{
  "num_attention_heads": 8,
  "vocab_size": 4046,
  "rope_theta": 41700.0,
  "qk_norm": false,
  "tie_word_embeddings": false,
  "init_std_qkv": 0.027,
  "learning_rate": 0.00603,
  "lr_head": 0.00949,
  "warmup_steps": 200,
  "max_steps": 3774
}
Each number is 500 + 40 x the weight over the matrix's rms, rounded and kept within 0 to 999. Layers, rows and columns count from 0. Numbers have three digits each.

# o: layer 6 attention output (transposed), 512x320, rms 0.147, rows 201-238, columns 160-239
# v: layer 6 attention value, 512x320, rms 0.122, rows 202-239, columns 160-239
o201:519541440471527508479471531528547463498555504515441490524434514462537457485447525470486540511571510526566527509533556495443442522469513463552424479553508475439478480443488486476463521448484558515520448536484497525490453595479558467485503493
v202:452523383499483461459522498491489494500467479507509444534559536523522464461465520558485504470532502438504426522516461566492518498531454497428491510470530505505516470483485433484492472462505510445504553527529489488489400494422466538518502457
o202:496544592486514434513420530501521571499481495527539453458473495513564504528495483418457523473535457499558448511455496488559471503472537499479481511442482478511470537484439467493433525483529526517480492487528523451482403526566478565518506509
v203:454507499507478528542516501496515469504477430488468554569478395487480508431402540466550490491497446564540485500515466550456469479531585467519517521564488492464529503556418492525520576525529510468475473528459520458463539496427413454548541411
o203:468380460513520449535463559487483428482492477429477476508450568543417433497565449487452518521466519528502445566485525520552471534448472561492456461566535508522454484560506509447552524401554419527478481488471465552470431571446514525506454484
v204:527536551527439489452561452535478552479499588502508480543430502496448500490454533527509488484437507513458461502503490506442476535492433441516565448560469468502460417513426565473509464551476421463503501497560480481551497479476523466456522491
o204:486504538475506557460479522507533561504545498503521547559595508556525525568494435512490513486550521534513517545443494460497482494562516562563380510483501507437476479539486493485525506458485514421487432453546479568476487529428523457482495470
v205:499435511482486474464513485430418523473529489504517456500393494467500519489514492513550457576525454480504530413532535498489509499474572510495487493529481558529383436418578513474490446572486510528541455480493497521477496500505462487572524504
o205:450469535484532482499468512554536561587523471440484570496514477522536476539450487539459467476558493501493487552491519494557521431512466482506497547534481531510486450417460534491478530454512542542445557512519501488460530525549522503490554440
v206:543499515547498474543521509477527447518481485483380531468441491442530461495531383499387475484432456487562463523472530552484490498481473530480497531514574563502485510478532544531536498515509587511452431557541509495477454577403448503527488565
o206:527519503556493538463488517528583470417484481495439434492486493494514514523430502523503542602526522419513541486502556517531488568518475572601487493643471504476448485428472514450523512594534482492527508522424507435455514498513551503537509510
v207:515496553449500440514502531487509517498581521527558519494486488636504502519429576526528479494464504487440412496568504445505491494446551520538446475515521513527494532496454490486502544470517475504541517558506467435474483470483510476480517540
o207:406533532489473525560461394509541544527468524511570501518579536438471516544454540532524466502468457503490543520489530550493462472395520544482538489502512515493498544510520595521475514537544550538518497456493487583465478505436450481532426487
v208:463461461520539454554442521552534559506474494534532531461468482439518480515482450518472508462465499475558498424446488533541517520519516602584415520500580502454429451533573454482448587518495492488516570537530474472479513533514531451510521533
o208:539517527517518530503506438465474482517460404509445446521513493539593484525456539504531518482465551529484530510483505540482495483556488515523567546524485480556566504471530503464533491575459414571434446529467451488460501555440490515566545433
v209:451533517557488481564574480458546464471478586519511447532538539468445501517446473532447538544533487515546478508498522402449501519463536553564503476476509506542474472553479493454521511516537509522462486509447486519470529592499448453457479463
o209:486497502501516507543460535444454503449495517509529486494508532565532537413486482481555528427469500504566527538515450509512525495565525513461575503559424534504474427488471500464572556495482523472456481550526505516557526435512533459518523499
v210:473487449519493557554528472532503502502432488534550545460531509534509540532511510492466479504520480454564563575539546528569438413421465529517505600535530556505544489569559503517455494499469451535519508520500504533419573432505493507531583486
o210:519492478445542431448455470443477537419467487559465533494530531471508439510423494525562563500468504572521427436540460498518548530556507517496498523503460479520520476459517402528504523482477498538463530476521487542474529581503536545490562493
v211:455485494550576480498431496457453559593533501519526537523436473505464553495478493453481504479442490479470521519507511497514581458475475494487579473496584535557476490491526453555485492442564476516551536476513413521489522472528446557539484452
o211:474502550472489517507529525479459494472454478494481444569484528460465464514487563543482541476492460430574455452486486471461465535553518506495537458513483535454477494473534427559463524598497526509473513487458589495463430456463474582549515505
v212:508495541529555534490489537566542441491456493489458413410540418443486524453468495501493537593502473472512528551481426475555496510509542488554476534522489417599491524522531506503506469504516485553434522459455496480512487491420476467495489541
o212:498462467440481530525495486476468512528494470487537525508442431607517467472518508532471520516461524458512481423510461507484476516455476514484471498510522533409464544495477470458504429351461483504492460476454565553455537474540476530536498537
v213:413527622479602507580463466497501526480526483548516547468554510478503521635535467555555551460566516561464452419506497498539535502449570481545463515473542455481504539528520455508466529475572524458502473487506557532523520492489462516481613580
o213:568547506483450463468574508546503465501467469450535480466520532497402516522457506395522550538510526599463484437491504496444548478482534494463526502552431516488508520535527500495536484530399477486491549550497497477485507536452529475533498487
v214:544506496500518514473530485437527509490461489541485488559542546541457500497483485477491470466438517558538497535478542539530473478578528431469486481479514548521407519494548377497536537563544495550549481486475578499482432520516486497555432495
o214:445482461417514493533437510456554490522518441465506494430493459456563523457531454586504502528500502533468454489480485472565497577486521543461465527470530550501524528482545501485535451535510499478467541520487457497490460487529478565447536512
v215:496513463490558498513543518538463543476469455444525538558503503538506571463501472481511477439567479548492493502532441428550517531510459501547503503451524479437458489506470472495440489421488507482585484480520507508516514519510495481498454508
o215:489497484503484475501502555431474554586536461504468462449479542488556459524523486524491542520473497455522436484580465504483476470458407497426522425509508453565562509522430497439472518483495531525397486496533499472516541509494518496506448548
v216:453454540500487549555507524409491486496456446504453536489524479549490477525524502483384506467486470506452480602505437553529538463402459505537460479504481491513484425519524521492519488517437533453522497521481496557490558515519502503551558540
o216:493459472473451449484505506468469528545545471558486472508444502467541462552544500474469492519426561463485569453460480477520493493476505501527473497511458517449483531512558490481504495481449463568491576544523478520495476487529524573489564508
v217:524502495516502541470472517535455464458522546481529460571485477548486516498477514397570474469563545421526501513504463466508576500469504524508511551529422508529484489432514448522526523458527445516471448569533528497542448574555582465470497460
o217:479491593503509512499509478544496532524468454553497530464535535519468452490498528543472487477585485564515497548507490470513463534531488487474513486472530525502520502489482507472480505512555516495510512531475558567429554488481505501485499454
v218:545467472532535516515518492422500519589544441571549479481515483491499472511516502477515510474499512577476482512523474526385487526497500521489504494450486517465505492521552469482498528537464566527425548500462528482529552502536471537483526547
o218:524553516449420501531537480499467522450462510542445518504457527462476515489491534519499491505490455483429482460446562459439480476569515527475427442505437524424481454449509525478535485541512535572502477538526481420458454482489392525530466486
v219:501463528526469543445519522481471515527462506494515539499508487457506445480461474472537520577437485391532494495470448509549455567506532485511501514483500475475515488513447478539500508486476470496498512476502571505508462479548528489565593463
o219:567502467430519437479434494521526517527546487465423504588499505486511518469515510461516540426522517544470410494506506552486516435503460529559465467482523517501488541510503545501512485534476449494497500494465528500571529475476492542477504473
v220:464544566465508446524556539514527407461509467468502490549452496516500551414516517580536425498485545453562528561481472449508521520474530517561503481428516498536467462454470496490536506525494457502564470494533509499444449450492471489464466556
o220:513480477493540476504502498509541439537542490536463543521513515478600421482481454536414571531489502501470448468490450471518501518468458520490520527525525432499482435547479437542467482484479500507533521512506509523485513441523517518467470512
v221:481498489517519523578469505462522504510530487463455532450530458544518436432533471495474476536470554470514494549496494528557478449536429597504500502511526555474488528526506435503496490483503514556510430474527571546415516455516565489533438529
o221:446522480491512535540407551468496443449469498578523497527494491483520427532516485522533564519544581575507499454596466522399559556432382480495478524454473475501506446474483424454517541479515470513542472450495466508503514484522438513504506485
v222:493488458499502510577522479507439456541486451528442519439437445467477581488547451460502516538464486501537511496445486509487512477556493524475468435511518618547511477502505513505522531475476576460533426496520509490511509448490539458531507495
o222:485556421526458529528499409450521484516531457501557487557553486521478510553416584522497510508496529488517576551524472503480527542528480536527444457473502469460454516508449520455495441400484452493504466452489510521490494516455462503479472503
v223:592457535457491506552504470498533445466489477510536521494465518457496520511486491432494515540505479543521438473477508522494419490479542449573529523567503533464519497451520519517518482456473430566497561482526524475505561543551486554590490506
o223:523592552469515546459504478532584582461478484521489473451556479489524481498470538539502488537517480496506454503499530452480509500530496460572499478513558511556440518513456509448493497503522503523534522541521468502474533517494485567464470483
v224:527440497431468553508508467504488552502509478491451498487474471543549512466495477456491484559447467460512461413442516396454469493556514507461484531521494478448481480528495560491488545522529552602500510488520497504515480475503414496455506424
o224:525510510489537439446526452430495498466509479530551505501528508553427473531535484472468445438452501503535515491482487513552518589508488499524500502508516551476447465502500504489510516479537467433532537490497547428454524452544504523518542494
v225:465563483473505495484455454493515534528520458543487538515539604594491574544514508467470475480483529463463461537474569490568549523446540566487529469488458555536499534509402478488447508422439599580543515517453539411480456469555470472430474548
o225:515454538510413568461554472486482511474519507470486522493574489450476449487404521517523489440507468421469561494495494539460524516543505415492517542482489497483484536483525530552499548534547469487433534507530453457547480590500461518514473510
v226:496518404564450474533433486434532486455463525509452531474571459533479509466533464530504413508464501479629571531501439548535425481499474475500555494491482450435474531492518423588498479520469471487494484572457541512526465452464527502478436484
o226:391525447440536565536552482439503493553506498475508570511542516512476447552488495417544565586512481503438476542433574436445519484537479455556481502475542480589537564500479494464484469475506550509448548521567516554438451483562507459454484516
v227:495464534525533523480510501438567487523487493478517561508516479536470497416536545463425512508530534557532482519447500482486541504456473542484578529464487493521470597373535489519525504525481483553429450446480477554382522498493503512483465479
o227:509503441468497487548482541484539492521516421507581511490483551514511477483517511553498454460498515424565421449479435543461478531529496438492575499551489485500553562467532445530495555431513553526472394536511527526530522459472491485468575475
v228:431422496473465490547468546497542546564503543561458434501561464539459469537475579429493563489505422518421505517468546458502447512530439454473483507531506482581539498556517455490554511473444446514451481520519492484518531470480515486493436519
o228:503536519528507452458482517571507480487575453436519532607496447497490502472496445526543511509469496453518506532555466491506538527489434517484523493440468537454463472523461450518620470488467493420485450455448473464490476590446445494491483559
v229:545501501468514466527489557539490490417533531436489526579433468488501403527453490549484570535503530566494521559492482465476499494476483494421537557477531454470524494450509502544505453483464472505507500406512515511420435549502551454454449453
o229:492445536555530457479498447487451496562552463485461476470517513474529402433500448579445531473473541511499497396497554468539499501486444531491542500465535465466539519497497535547502472427507496469519468580458524497507465432557511494498503553
v230:534422460536529437535496521443510548504493489512500536475519524506502531549565490467484487560478525495472544492408540451457517491454458457510517557517500520453532521521455482524546507475542528466503535481525511499529484537461464528527494564
o230:478555572571427478520491449519496553473565529550559563501453620430511474471420464511561494395473610534506494467494418513490513525429550468488469446616427456510487483508542500475425523496501488522525490562516481496482496512506471510569550519
v231:486502475526537468482477527529506502540563538490430523490485495453494538458475446554425463506493459528545592526414549475421491567508497512512521474476572477530559502429523503488524528480523508453478481447455539480472473449522511505462568501
o231:524458505524486451466534497433516481472562517443547487443496487541476364569553467487493547495457476455507452466545462491478468516504529514506522501499539512562456507381527514568542501525538529480577521514536499537457514461461487528505409444
v232:540517541476507451497515476446568519468570548511451490537486475498448551424437502501542449505575442483594459545484516472461545481532466428502501442506553460550542517496413554465553507490516524465491485527503490490501493487542460482522519488
o232:503543465535497551523570615412506459454507498475479462494536476449522516521504475428492487502484578507465472549529479513491391486548556490495490480474498522486449515485551498494430507513550595533489522512440493525492445489433506461497533473
v233:484492471492471520457558545485572471481510609539534471527529485500464517452483514508465497518416460501463511477500505463532540598530485472427513533463478536484448517538501472461491515478514549460463553554517534545521429507469491466462430395
o233:498534536504466477482484544521454442542500523457541505413505508493537490488483450528483516405493551511506507459439546495520491527556486522505440488463478505541514464537507524457454493534482542487530523379487528484518466438501512431488480586
v234:477512526470479601495503504530507436496466428449521504513514521454505488501490443559470526528453490528481477543559488604430411517518564555474520387465509486573539593495441495584497503534513469403518549514495468485526480473465536502454464524
o234:532530456434502491519490566456485522516490557555445534531448478482551456470533472501461472496468463515540493559478564481545568489459513497454426492495471425429477502499479522545552512461503479410551549484462522538481534523560497552488443517
v235:498531461524538439479478426510535506476504522569470489533502450454526523524573521449508479521469467472486459507557493487502480517513435476498582468493489504465462431470499530505493522468461556497483509488509528482493468487514506505523474536
o235:503481501561544541489559520538514480488521489474506462535474529457467470461537519492491535543502519510566507545454483535474517513516512491535530490580493500523508476507477455491546401534463492521454503501504503515429570500590471520457539514
v236:558520510488516589551553572460498533511540534601576483482547556493459533486548476448505546453521483549468473413514478443552481453446503492558493503540550578458475409533493528525435471458450406456545540556568533522473552512502508582497458532
o236:529510463534482474511545515518593497498497453514520436505487530498505472531497549540494475584440483448533476500460496541468446527549555497512546545523440517572471472540480428456446519472544574482472433487441495537519513556508468452508473492
v237:447449561443490563499428504491617443483566451552560492476466494527552458528495546499466488461492468482483477523551485520550506494456644476505514566573479401423474452526446512519441452481485545523521533533481472458489491503512549525496515541
o237:409378508508427525508573514487478469507447528496465498534453472516485529611533492571565547467468415533423451486481547504457507520546521547494455530484579513522462436508474553458435525477492517582492440500471519548541545552465507537524547485
v238:494540491487469517403460483492510481474535524546530548502553581445446509519520486517546465514471438557477533456539488515448466479518542560493497482508543581537534515474469459544504452542462511478476543517468515550544529525581461474547564517
o238:471498489479508500504511446481500471515460454494503424531517472568470542460559434478477437468534503497417495578529478432541549525538489530550497464480495514479386519451465527477469522507543508483489464582570536470483509452459519515448385553
v239:493463485536509524545408498483516491497504492542460506475563526454475486565530529562490532494557486465536467567507424479458543466484568511529519453542538507449479487503531550503436461508622565453493617574506443469472522480581478561514548556